python train.py --n_kv_head=2 --norm_eps=1e-05 --qk_norm=false --parallel_block=false --init="normal" --init_std_down=0.00488 --lr=0.00195 --lr_head=0.00489 --grad_clip=1.0 --schedule="wsd" --final_lr_fraction=0.0 --batch_tokens=16384 --doc_mask=true --train_tokens=155400000
Each number is 128 + 32 x the weight over its row's rms, rounded and kept within 0 to 255. Layers, rows and columns count from 0. Numbers have three digits each. The size before them is the row's rms in percent of the matrix's.

# layer 6 MLP up, 576x160, rms 0.0746, rows 364-441, columns 80-119
103:148063056088147151114119116178113180184079090116147126128202126130165067139059153168095119118108124072136119119148157123
103:186095111112095110178100067107141124131098153130137130157087161155140164107077104069111152194158163170155113172123154134
118:203146122113137107164114090168125119142137141159194152148130107143191170106060176169119117110108094123136126154165136056
116:160153169115046128079091099136196169105148094104161152114149140143099165125124140096153074112210082104131103107119129092
081:128147148196125149173086162168126171144125129104150119137169113096221105121170123147153149101116116159101113124113125078
097:137113164149131107121115132148141100172115136102072149124118157170113133125145160101079094106107162074139122132102099105
109:161154174148132089149131136118119132099129086145136114076127152095163126114078145161141139065155117128130145105112175097
096:211169142135132091090120143163105075071145151141152075138138098158138144117120107151101138106121133170154168128117127114
104:097060138098198116131136142117082130089142192138113078127108163118130143081120140154102094144130158090186134099122201145
095:144130123170154204127095094115130149123115136147097166117182135126108126113131106135122139127148201109123121161111107105
104:156133066111114075090076129094134180130130124136156098097138106109123097060117129110142191104115131081098161111141194142
100:194066140108139150161093095151096149136083159120130140137150129169172139140124158081068109081117149131101106148147127104
101:066098124094156160137102133126150174157121147078140144089150093173089083060080115140134146135110172173132085168144169118
105:105095091086129120120131127139099122169091124185154109158147072138119120162073165169148119154137111101128153128105173118
104:157142117114124062129138178128180136071114138110097152106111145118155156151110095131129154120096181122154131060077130096
112:136111053091100116077115090141105090147140163197100084139135098126132160159142149105155095125157141148124115089113171084
100:069120079150159111118126180127143083080078151136115111169134090168096106151104136102145181129125096131162147130169092156
097:120106176122127081115138113110038120063149182147059090114162121134114109160197121131119101153101140118086129170103133143
106:102226105124107116108124183134161163153105129088153062133153150058143108127187161116113125163156113132129181105107088143
104:092154133093178145118076068165106159162129125143135102150123163187124116056156132131090155116134156068138187089135109138
102:078122074121095117116081099155159156119169113128139091116176154108110203167146176127128096167071169174132115118082134080
106:125117160176127073144106211145178088138135133142110137022199082137089137178109122148124102151127153125142146153108119158
102:112173104138095126134085160185132120114149112117129098123153131185171140148138187140118135134113143116097138168114137110
090:142118149117106064113173099141132117073174090099144171167176208166101183191090143121101185088151157149095112155139082153
102:101160136130135177092157128111216138165132152080151140129186128110153136068150097059147164162129131064116136138057121190
085:138076106105154171130140157079111120145071071126069134183102114117106106150128079070124180164099149149176140178120106179
124:157121124079116134126104149168088135163129150137133140147169138162118116191139132133103131120139159114172080109065118073
102:174205132093113130102135087117117122139097168114137127109110128133092124156130115135120077089123171110108148124138122174
114:119078104087086195160107060116080130128127177105118129104123172146121103152095206134135160122163167084111125109154166048
099:078169187203101109156140153132120067167150118105135142059108142138171157107048155108050131089116097153129143206104151127
102:114140099113062130159137133148098151159112114132206122147142081142130134142143179204068106107172148145133155121124132023
101:162124098183107117122098168125076193193151097116152086161114138147102132023082081132153182145116144165131110132175107146
112:101186099120158149171163138145142119161172113097124128130150129192139112177148138160212125155092147074103136156186115164
095:120173120122132147129227106141156157156102072137149088121145149133115152093080170129104107141077107069169135168125097145
092:144125105143204085145181085110136103124180194119129084087112099136149129102090152137137099128125071101142171151167087175
099:122124129198152155148095149094123107111096109146135136118086166169103150147170090129127120124155132100084147111126153093
103:158123136096146126163119086155133136123122104094087117179158128075153159086071186130150079125146097138168116160146101109
100:143138122168106103127138070104144124176130095106146158156100078141120142165143100132162131119072163116127112092140140164
091:142173178144137094194106129138098146168231150145135104152111118133150121162091180131139170100151110160142138127106169055
102:162166074118113034170102106192089121155120105102130156170114105150155129128099137169112087211101103132125045144124156198
104:122130110113116161144080081102128112121059087152156141166042098145148212141085164107123176156153131114127111136172181136
097:137144075112066136116186121145103096173132122107139143143057131139067094197125160124156137138137094113096084135164152159
097:086120154153084098116225120191043160169082121082094117121096127108119112088148158179113157163127127120112122151107117088
097:157061102164114176151058121164166161138170116132142068128138145140068107169065142074148073136134149058174150165147165092
102:141117110101109137085203140153156164054188066173098122100079087131066129103114094159121136151135184192135117117093139121
095:147130132120087129133158116193133141129137175124111162147123203147153155141151125142137177100157088130135125133101110138
111:168148102185155104149165146100080144186075127122171063161070121103150145136170152118119095119162169111096124131099147102
082:136101129156141113120174142138136067155145110094184112149119145151165100180104212138114120111153082110166144115163099162
098:090146120158187117122126109103100113098083123112178183131145108136089103157142121116183154154154133108149169123100195097
096:155159144191146125111094115090132153163166193119119152140172125078163158180125095146124108086135121122124123183103198137
095:105171143097085165140177148150126129196093165189102122197122156092170134138129104129133101122104122116140128138083114110
105:154141181160151134131101121079113092119190147182189075109129112170136141122105168125135130179115126162152123156144112123
103:165117141109077109171126093137140157141119078151134144147124129157210092129095136108101146079133152107078100105065144119
096:099145117121104139177160165091106137139084118135129151171127105145118139138085188168203110206130176101175117107193119118
101:121104026113142098099159143080060111144182097138123114109110144154112096147132085098103170175151175091187102137132131131
098:065149164127141122190130049119100160190151101095113195170154108107157092089104153061162147114139174113131118109214139152
101:155121147165083127129154102140121119115175078097099110103216060168129163152121086146142212151144116135163175141090142138
089:107140125099135138096107091137120126164143130081103190154192108125162100084117058120127088144243100131139131176175069121
092:143167130131113181142123095125143144157144164118118138114126131083139105106120085147138103077122102131043109120096167093
104:126076160168149105118142145151114145085147142134123152104150122159084170092084107066126107078186193138143147149138114095
097:174173151114126111146112162136075121128124169148095145135116105160146110165173156166105163139171155158137055045154194179
103:104142075154127090102124171168104089153122109166119118116126124146137170161137146143090082050113160154109119158121155125
096:086161141142201107057170136099103131107121109079079182079094125107076122121152129080154112138103151121177191195130094156
096:109084138155136126164062149157129075090144125109140167157115107132155116097065089119165141146163172157148094136130104096
087:152080152138221169143147108124163097194215152172147168113111154103103120186178153168196113106121150079211132144156080106
106:155159109064112126102141074120148104150126093136127056102128145113046107140115130138110116088107092146179095132114104148
108:172143168096110047122132053175101126135139137095170138078140188150129117159108156178155162130147126183093110142107135145
094:054129186184166120139174132118118104106081138132157165117118144100176100162154130157157109116076126153110142114126134112
098:120192154122092157135121201129184129121095159192090115135149103177135107130125161117150170134221110119115135119156148166
096:162130126095136133071120095169077159122127158086099108149093130111059152090116105098188123190147128157089148151146163097
104:109122090153080110087152102094133091136122117141143209115126160158186092083157140128148144154139146155169131164100122114
095:109105191104112146112093090086089207108165094141115122095190128069189082066133120150199130124111145141165118125132157041
102:123130110141177129159108136160120157145154184126107103186089135146119160202151136141124102139089123055156108136100120141
107:132166121142204147119114104136123154125141046160148148169116186164130190217118100161157143104060135078126175153118096135
090:028114164083055167111188057146086180171134121130112148104112141151142111169105135072105142163130149092160072172182127119
096:115142109158095099094131121131141102085122130091121182107113148088096103193161105126095126160140193217136153102088156150
106:137070081171081121182142081124122119161093125153161144098078183165116113105100161139117110121080137164059149133109111101
083:118162141213134135139134161134082095142154153121086078126150061078194167137109136113140106164155174200104177061133074116
# layer 6 MLP down (transposed), 576x160, rms 0.0637, rows 364-441, columns 80-119
112:175054189167126128138136152116138114125126146078154121141099152147133123106099132112130094155161141168110113129135139165
106:138095162165179105160095173177127122153090114079218125181134098112193136110134099125118134103108196174133091186065088099
115:193169119110123172104094087112155126075114062103154154118082142114130072068160153130166105074152178068096095140144172099
118:055169122135079138136099089166095184112126133093141146099113152141109080104148203119113102135143133123134097086108148081
083:082110132135142142120173119108170131109139200113132066095128124118108115154104112128130142147184175092104136111159103080
098:152143103095099159098189091121087160129142079149155104137163090171118116155108115098154092114135135099110120118080171134
100:101069112074088136131092156121104151138126110157150147124128166150066067133095104138091171105105078139116117084114165170
102:114132133184098144104143129097146105088188094065134137148134101164105138157156101126116065129182062118086127122170149180
103:146130163117151145113157154155172114130148110101087160126141109111124181153085123140142015094146081101084108138149100102
096:046121110174103098162133178120154133117117146137144155116080140131067126147085093140122130131131091057141170140135145113
113:129166154139087108134110143103151130124182104125116126166180132105141130176186191098156079130087120125136168166154142120
098:084131066108093119094060123143112149107126129101129163162174141137086162110094138120134126185113120145124089132055183051
095:195145158174108061165100115130141102099100148149126130094091109109144121173135112133100093096115116157070107111075133113
099:170097140124135105171187136086116133080139122102177129126146124142112099140115137124156135129104060142160064062132112131
095:131119141123145090121136108163109154138197130044136144152129124152140079156142027044141086128189116134172086139133101182
113:125135133156115134150120165139138109119155167121166148085105120119096105097102145135097108150136084174148123094059185088
106:116121187141131133154150106129139131123190147154124113132195142156105151118099121089139191146145124067114145068148148093
107:110116138164105123113156164163163142122166177115085131081136121125168121094134085109138115157111135106179091124153132137
105:093139102120134150213103115202132145186082140140081157118131129126149135142109111151111132075211090177112117140189055140
094:085090105162142140129164163113087112080111169100060160120196091097106134185167124117164151154141099177149104126114048149
089:171221130120059120118129075140206165106112138082140162149181163191118166120149151148119126159158109155117180161069100165
114:125206124097153120141136141136188121102148117125125206161210161144148093078153101088048102174150102139137173093167126153
096:158102184121152103099115216175170108090127153176141154136138154146056108119108134144108154072168091118114154102146096203
083:131108132118132141172154140147081150157067091165107149131123136065153134084177108126179047152212110130158082163160144214
094:145094116084099083089083181137143134035140106178205120133121122111130172127100130087087145083141130114114174188133095131
088:098171154105145139128113150184148114140132156159179135160128102135112146077131087184138132132139139104143106043171139086
107:152183141130115092148092098074171162124159183150127087167137141154126163136133100125134141124180184173121142085118138103
105:089143141179130139152082118130132102102150092129120216094191145102074161104184154133162046151106121156130114129144059148
112:112117136126138154155142137139124096184149137168157122140129188155121121058143117078201185164097117181128144152138188137
103:127111084146147103111092162090107124161026187087117105152131134133078108158117127070149157066123171078132171134168170085
093:153130144145086134140078150116114058095074171143204055145186152204138080146112127128131184096129143122129163097163127074
100:146138143110145125125119105160156043058156130137137130149114107146114136201153120123112133187144140164196117145081110131
111:065104156102138154100122109137124180159127143196140159168153123076131095163074030160068110143157145103133186129145122099
095:124141150179036101128068131151094184133129120161131167126168146109035121106088109140180070145135056097129095133086110162
089:173143150102101163086144155111113112147090120116169173139171108156207118150132255085103177159193116168100107173128123135
098:143174133062094107092134166096089175177110157121148067122095152140172074103091070136076154155141139104172118140147171132
101:097169077121067104151188115128090150150126126119173114110115129117091097111096110114151142138111156102121111105134106166
103:120104079103116162159108107171145113099125112128093091168064177090134131124148107076128141128139148089087142075152075067
098:132096099193099126161153140074133092099077100124040131166149146126134129125106142101095162115136095092162100119087103193
098:114112095111135165164162142137134166095088143137148153127100106116080095153084096183159148154122088077144109164125107163
117:177113158169069158122128132188055048152144134090115197132156162102142189132129168160148135141071177116093158154091112135
094:135187146088067146067158087113141177097131011121177157121105142157110236069098174145130116135145133083128152155158151103
104:154132107153143122152082093153104151179095135103145119110074108153166123136073153073161132152137143141122188070068133174
092:076115100080161060126150111104132104142086180132129136135133110072195150102183080227117139074134089148140158181057115137
105:131095181162176117101178159100133156108055181144089138152132160161168100126148094155126109078124122068147151116157149138
105:178133060134104106192097090086089085117093137193104165147088124157104125131151118179150145104176145120132130107169117123
111:195166090131165116109128181133145158124065111204119146148059115131118124068139113068128134141102138073106123087181083104
100:161115090142111102165105164130118102117097176026155098160128133186098077188148095162118135109110164073124129100199090132
100:141065143100156182200162200141129162115117124066096090113167107059141164120157118030104110111138108178096176145100056182
100:162095133136142184071136107189145186153073128087104062151128111072088149175141100138096086117169114123111163118156100144
092:149087185105162142123077079137133113095074125148122137073128095114134143104128170068121184131102116117170147141053098116
109:157088134139087096118137141088165126090126123186142181166148152166070134159143170156146095122097151050104146122130073100
112:147183151146201101089147135161147145085183170047065117090163125138224172162115101129125114089136176112085132173217099139
088:113133107097154117109155082154131088133119136160145158158162143108140141133150124140091098098160064113038150154110129192
092:101157185159105167131140135079143128175142090124171147154067133098119145111134069123137089166165077092093079146120154130
096:142143137155091134079115138142173161115109150136137109120152146122137191114126057128120093123160111102141154150177166159
101:115125167089189134145143086125085131097129103066113174144071147094117105149137108134090165113104146091125111113058134155
095:109120162148100095117101121099140147152165145138186127121114109145151110148125153122155097084077153151102167060086128161
088:067092195111163107147135139038099147152113143146129158125077110156139128125097180150130157162131128149146108116190139127
101:123152168093098148118144182111123044168123152043169133171168111188144140188129127167098120166091164119113140078090132140
094:176105104085056113163102097164104106123124103155107102131179118117115122100122160155147168147110150196165042209109102152
111:205129124117125126138178111050165087174106099081188161157117120148022130141155163172118098121143067085173127094171098094
100:109125114164124102166172096109093122127115165105092114163151113173090126158145139133160066102131095128089124119129075139
101:179193069125087170102129149080157162144117067087101106112150113150108167108213117108135089128146112177159165122148126111
097:117149122180089128145088162123090091127091167135095104129123103151142101107115132169066207155114137102073075140145119112
119:052093167145179181149157141101138190125111094150170128119130108126079125109097076125151093132168149152130136149157098119
103:117140172149101109121133138162145142073080132111172132118181169135120180131083142118087139153140126206117128127065141166
103:103114119099125151111154110134105090150109148109063154103127094094149167163096086130142141128170136097103104157170162097
086:132121114104148076193161150152087124147102143117087119118195123070120164092105153141083099182129133148147142040156171211
094:160176128133122111123141148137135125134110134189094132113106099111140140124131121154112131130208152115141138113136139100
103:098087139157130138133110140084102069116113191172137121147124138105122117123152087127189133096147136112117085150133102143
087:155086181181088189146168097121066117112141144103185152127070152153162127156141167178150130169078136110140152143123135149
096:146131115111100146143138145113062133082140097112149093125060182150116130130091154136084132173120106122153136128111186088
114:132170128129188084108113161167090088134103114125118118043130098120098093115131167126132080190092121039128108126156070149
106:169096166158172134127130062093163126110158148165121122152149135141137054144057098086138105118099151140075147125163094138
093:125137135095239129135218084133123165157149184102132082175083123101137122154124103162169115118109093092106155105105084130
099:052120153090121184141135175080190114098149105145091121061126144085111154107130091113146138145117097170116146158116120114
084:209143151076123159105144061094124156122105156076125180112076105127116142094116135137205177105083126160081110157141192094